Weights of a small transformer language model: vocabulary 8192, rotary positions.
Each number is 128 + 24 x the weight over the matrix's rms, rounded and kept within 0 to 255. Layers, rows and columns count from 0. Numbers have three digits each.

# up: layer 7 MLP up, 640x160, rms 0.178, rows 32-101, columns 120-159
# down: layer 7 MLP down (transposed), 640x160, rms 0.135, rows 32-101, columns 120-159
up32:187087138104138121086113148143101118136134161106148130116080136109094146091130148125180135125140161128125118143173141144
down32:115092131090132129120108107164137164144100137109155122160148144089144123130126127151104135175094099124178120160143106115
up33:113138108135112138163097142099116113130112150156145111140095136188126133154087101075171088148121144151167129162090145137
down33:128096137131134159105135113125133122164153122106202107142138139116073146058142168136141098112112103081132062106132115103
up34:170141181125099119087101169151113130118117146109142143176145158113160079142135109173119150121129133084119134120103114136
down34:129138123136133132164099081166185119152115171120145169127123126156168150198148076154161149143152132154132152128134118144
up35:153089147149141103156139112083132130143122132091152125134112110125168103146154131119138167097132138125129089109130158120
down35:088101121142110101129145148157186110104128125145113149124128165126114130131150132116157135144126164092139140133134151144
up36:125131159134130131151122104152111158131127116112149116116155105137105115154133119112132083166096125131145145157141122106
down36:150080112092114136128117109120139141144116122106132111115095107124111152150096134098156114128144139123102149107161159116
up37:169114129120143089121123071115147136137131078098127149158139099080154129113177100120147132157113119172113146180144139112
down37:109122114161092134155169135143105129120129097134140139160141138120124148128143151116105123099075109126119151121117158129
up38:156162133130139116163140136119132156183131107169152161134119215169087127136126062136126182108141146154117156133154151114
down38:086145137093148133125130122113138103118118108140134139143102132110144148138107109128176124100115126116145080126119108115
up39:185104142142118164138140148112145124113112156127143150086138110171126131107168107124156137105078127148118144108106105165
down39:159085125150149130164127118141113120165119124149127138098189131095137144085123087111115095136139114108163134143159164084
up40:121119141129110166085048139107097144129173154120139100077135150136162080113109102132114169134191127111137122121092114110
down40:130135103141103145126143162121120128118099095107095130114103094147151089144137117153127128176148125171140148137151121094
up41:129097136120130119124100133124129129164106120101134129125129124133111124153148127132141129130132121152120144073147105121
down41:134124148122081152144124159137160116118141158121122135135154112139164153127082151109156079118107109124141139143137134152
up42:161137117145136103162123164100115116136130078142135098127133170167113083145138163120110136093160125120153162101143165127
down42:121131137151128117157146104116119115117167114117100161104100091162119138144122140106113120137131103123130118146135092124
up43:102137108136102100118127144117120180098145115130086135128124149072092163140084151160096082108155120141162146106116115116
down43:101121091133108124114118128161131172094120162107112127122107159124117132134120171153153140141131143142124144083167131130
up44:117114125196137161150102102156118122118116154132120161117130161144147112130108081108193124134152132116137101139132139131
down44:120164146117121133155136164111124133107142166169114164147140116132113149132161126117060113120126108133167136114128158092
up45:149142083148147103114087137162097090107134094105105114115155123140133189108129075144188151113125120132146143118107184152
down45:149152155157148104130100086117102105159124129137157126126149119105099127123143111153095145122117130137117124146148081118
up46:130136147140124114105173124082157107066155128135115149165114141116106151144098078152086103132109104118119124117133136132
down46:164160170129095096153152117123150133112098087159150113132161155120163130118117102135098114095082116113123151109117098130
up47:136125081084136169158109041106110208137097159093104119167156137169156087113077125136150156108127110157146054129137161125
down47:130129096111155119154104101102176138133097138150138138095152160141130129103171156152064130123187114149139110135104147087
up48:113090139152124134160143102130115135129160126145112094162124122114210135136101103122144105075132120122139100158156116137
down48:115137142136133115128154107131127135114124107126149088123117127109122124138114142118106133155118138129173114143146122143
up49:129154146152159131137137145113126124138132147091153106136090142131139152129117137135137082129133124138111135125099143107
down49:147087144124128143130131130097173138118073143148120125142160107126138087115106147132108155134124139108161132118141121104
up50:124120167149116150112116096134106125125139138153118094137144139136133158162094149115160109138118174134132105164118052115
down50:173149152108121078124096155146131137128123107132094107074149083160119107122117101124130158103150156146122154092110144113
up51:095183190146151120167128131115137135132111098115155160154127147102119091167113120106094111134109096089114099158145118134
down51:158063114146132120127134127132148102160137151130100133147135128151159131132147103135135147104109135127131150103158138142
up52:118118110106123156120117134119110154132129170124119106127121147090145164097097123144136090105122140137118101109137165136
down52:149122148117148150130159130110131118114110131120159115172133154121128129143100083133127132131080151136118145149147093122
up53:130113132158121153118132123157097151092133100109124149160152146153144130120117097124145121147187177085147115093105137123
down53:111124129127163158075146122145126100112129080116129121138138114149158105136142135120118115126112124117114155131137154124
up54:156156098124150086133126171138138085123172114131112116114119153134091073146106099151157130112123110138162116153117131125
down54:130134146082135126118148163167166155147136132128118148116141139143122146155134133097127115162108140139135168148097139169
up55:119145109132163143089144143166125117105127075099131119128131095140091180132133138178140175133127148144134141162112122126
down55:145111086113167127141169109138119142151140109147117144144128195130111135097108132137154093132151087098136129118083170110
up56:136123123180152107101088119147114133144097165151148164158133107112115099128113130133124125157153169127136159115167106138
down56:146136172141140110148146115137141118122128170112102136095141150126109133150141139146140139127130159131116126117129129139
up57:120108092117116122125109139134130099148111111133147114148123142131116114138086127123138118149109135126134109133130114124
down57:104130141146130149135178116136120148127138140130098149066097095138132152148131145107134133115136125139105147159117131137
up58:092165104120131111130122147136100127123161132168144136102138154115119092127093095144143102112111131165144142148105105094
down58:140134116112128111112160126103136119141146115135162112150127121144104116128102115096123113123127105120120128127103095148
up59:150113137109102134127175108140138109117115137105105085127131122130089130116105123116169113119148099174107102118126099111
down59:133131102168125135125060166108123134137123136147125094132120111104125117124120119141133087111110110107120095119146177160
up60:127127127117139130130144141138143159151136099149167162150116108143121181134138114108093092126102151118124128081094135109
down60:111117149147111110132160155143127163147085159135122138119156139110126144134149152091094066110120173130144095151112150128
up61:151139087148173111127139131103099085113097098152155147138129112158097096117107139159156144140187117091150144116127132098
down61:120129119144122121109135131113123117117145140128103178132149115129120118128120128092109121131104141105100116145136130143
up62:175178099138132147169116139158127139165109122136147125148060077127133135078126088124132153114111113154144092116112131124
down62:150096122128155131156156126139209155136120124140148156114154159104125139079120116105115101114123118150158105061121136124
up63:104149141121137135137121153124121156108127154135103145129094166174166116141088145142127093115177110157096113155154091133
down63:141120141143136079135131117130136108116098145090114108130168116122134108111150147114086138156115161099106127109137145113
up64:160098115125138128170153144128147166122092118199151145162131121110152102109150098158149150158152074147128106139134117157
down64:148119141167088166155121166089081103064092124148142136147112126115119123120091136164135080132112135094155137197158126205
up65:137168098102189121149106104134165108184089122128118144100112111076110123156138128124119144109147118146178143118187105096
down65:130119119150129129116154093125139067107131142103063121111129174147112171091113123126152138159126112122178124130130094150
up66:122142154121134083122128106112144160143158138172094125147104149119116170139125146117114137162146093104090151123104135142
down66:096116103119124081137121159116132149119111103147122140138146074134149125143126133160103143128120156137155129113127073177
up67:121098144142166139112151116157116129157103114126139153107133127100119098122092113111149134100146137130150090159138103109
down67:102171133131124154116118112135130140136187075120147124140136152116143210124170140099156150136131118155149119112143128110
up68:120115104165164120139152117140130122145109124118147114140096137102097097166161111189129121130113137142113128138105110129
down68:182083138148131095140075154156121131136112087105055148138116109130112148105138152083090129091157160144105125132133153138
up69:119146136111139120141131103110112140159165168098087110127102130102105121113172112141103101145129120134088119132139132120
down69:144110109154127152108132161124100089116077128160144108105088126126133106152141089114119112134107119117119131128160125126
up70:130135131169135122154124115136123085143073132119127143117166162165130093103126124136069170109124105126118100175155172135
down70:159099108150111114105169139128125088139146125092130116068145120132116091113092149071126158169151099126101109121135162193
up71:112138141104142114142166110118163165133103168155141103102096161121163196155116115103130160127156126092108082121125144143
down71:051102147125125160127159126128147180131121112129137107145103088137141147178185128130123123154130103166131118116132132114
up72:118132139154146123162135125131136100062131114121144112130084155086099132130141125108169106146113107141171091165150123127
down72:138088137180156120110097122151108141144150131105117151112154127127124124111156122129198112139152132159151122139130128127
up73:107118116136183149098144103160132120156106125185153153076127142181147106119108117117108144155129141153135122170163151170
down73:133168119154140097069081127124172106116097150139136100127145138139087066176115177122174140163177147122153130141092062126
up74:130124141153114134114100156155107102143065106117141115129134133120119131136156135137138120123132110117118152110094106123
down74:103164136128136138122139136111112118140184149122120133140092106148095107109081120167135143135111163139127112130150173110
up75:138117126081120132159141126138151144110080123138128092167107169103111122158149160125130144127117118125136081140158165143
down75:134105153110120146125108161134166132122076140138103145141133161091125087125124138143108133075136146075106132107122189159
up76:154163063112160094144137148141121122117150102134108164113192129115112130169146134181117123139142152127112108154104124126
down76:127131178114076098147095103147122112132125080116100117097102143166124117097146168139136115117127147140136154106139182118
up77:118119153150125136126114148161142141101113142159122135136123158146099136125155137112099109119090136115165126151147132126
down77:157141112123180097121173121113100135144143164118093155131118112136122142115114150084145122107140146112153121092116110128
up78:150121150117170135136101137102115124117136154130117157132116119136123157150129106128119101108120137120117145141080125127
down78:095144168197123151114160126117121087139106096136158107131111095177149101123155167123145141140142128146121124105148129128
up79:120102092132160132121086132113122145107125137154091152095149142099106158115128115124118124153137140148127138149137117130
down79:161107144144107148110142105141137137134149115139163162163105104149152145092118105125111128138147135168100128100118151140
up80:155119152133165134151126115113143111121124155139124148115124154123107138151131133094108127129099165153124169154081117116
down80:124117110165148099138147135124139118127151106120145116132150162098144107169130124121132119136138136113138095130141122124
up81:139086148172139108119181122118135129172119169115118122148163127120143143170145099104141139116101111148091141146122114124
down81:148156098170116147135124131125142140121100114147125117097114118135126144095123115155121139119126154182137083129117125152
up82:128111127126137107121067157135104146124102120136149091118167139131130166147129143140107121148137128166135155128098113130
down82:118138165102109099128157114127109123158118164145125119123118105171134128079100152124146145083097157126097121116145123144
up83:150098139167128109142196158132095089126158128124143115101165041067096143180127088114160099139151124123127145151100124085
down83:132152132072150135088118195122155165114126122108136122154126131133123100113106126146115179090114113158119122155148107194
up84:133099135076161127074176137158163168115156164091160104145102158167127105153098120126135111097158122118124109091150166122
down84:117150142119133146170176148113135137117124137120162099105150145147135128116148133147152149138139129142171143108135105117
up85:122140124109129154106091150149111157097125143148132131100120130092095111138128067122108136114148152056099120145078153144
down85:137163091104110088120121160105145157135161109123111120154114127133117149121163115141157091138112140154116130098091182117
up86:150113135159170115135120149179053129126115183141122137157110135158117132117126146158120136133163124126128123148097140103
down86:112157097095156137088115143110077113123140111117130156130125119098129147143145150100104136146110116134136138138156137115
up87:109121162155121127109110114091095153194086120109161103125105118139125113104130135151094134131091102136145068130117137133
down87:089152121139139125122156092127138087137125123132123136138139131115103185143125118089136088096212143151115123110132126121
up88:119150126132171132178120136064133129120137099149143147139135171156105131104094087149117113134112098167170123126040115130
down88:159149100115139112122118185134103112160105168139111131144139171125128118110101146124112139105136135102159068142110095107
up89:110083114147145092122091124140128139152110157175130145096159168123110096113138108118134091135144073127088117137112159084
down89:125127099089093141116084128112125143064091141147112120102139098097127131104185121130135134100150133139090138105101104129
up90:142114148083139102152120091117141137169125105171140166164090115148130100186139092133104098181119136121132129140110087113
down90:139135130164133136135110135111121133163101130184089145133153152118156130148101085110078083147106118098117120142124135144
up91:131116145145105136156087134138125107104103131135150138141113145109124122136139118131119162133167143128128118135139117113
down91:097143146137105103136121135106164125171119138160113177148118123100103130133134097121123117127184113115121151159144136161
up92:123166110149103125155129100109112139094149095104105135136135175140134132122106150120123077093096178128137112128161142123
down92:122137143142150075125106150127149115113129103096146112149093115104132102184153148112119145135123107150116100152161108131
up93:085124153118160113112117116150140097131125087149123137140121103138129129141120134110105140101156128132166127114139142109
down93:141125121156162116112159104098088122100083097102098147148091120125104103119118159115127126127134099153088129163085101178
up94:117122121138135136104141142122109117129175130159107123158145130088121088136101115133149132152138105110166120158130157104
down94:124120095116082122140119112080135118106129138140151095114116130112125140090135104136105116093098106121123133121140087164
up95:167180097092188152162136121119079118104109133185123136135127142155119152128102134059100134116096139113119115156160109110
down95:170180139125120094150130109129111109143136118142115123165096109123089161109110117127145170165103139142087099131157165107
up96:158133142120132176115207080137136102142181146126178169144102096139066133088166125136092145110149125130074084109112099132
down96:117122116119124115132131151134147135132124124136138135108090159130135132120111135144112105152150134100137119109120165143
up97:177136123153153114142143186137131144147151150115151142135135156089135110107125100138130102115120136126150140108162158133
down97:146105109118141136145113106103130131087105102055136114148160129097122130108139097077094133153132117142114138163131112097
up98:129105134114147099100188118061074128115166165117133134120121119143090103154118128116123169119142139153080136142134117111
down98:147162132137124142117145116130110137135129161113144105132135158107075142123150137140090103122137112122147144130161108130
up99:109096112121129155086127138098120124108155134115161197114127137117137102089123145148158114116128142133100150072127123134
down99:123122155154134110146177157156129156142140088170174111103126092175152122152129148117129112155113064087165119152120151127
up100:127141148126146113132132161128134119170144117146172072169134127172135133146116088170161119097125105135098144102136133140
down100:153154111185131139192096144122124142106146158100100149134169109133106125075147078135150089114107151129112131146152136129
up101:123144135087135137118133124114130112167092149169118147126102119108130118139074089086150123133149107131099130143096181131
down101:169132118126131119164134072169073102184130175137131131079108117145131124130141145111160111102132104160159134131106123136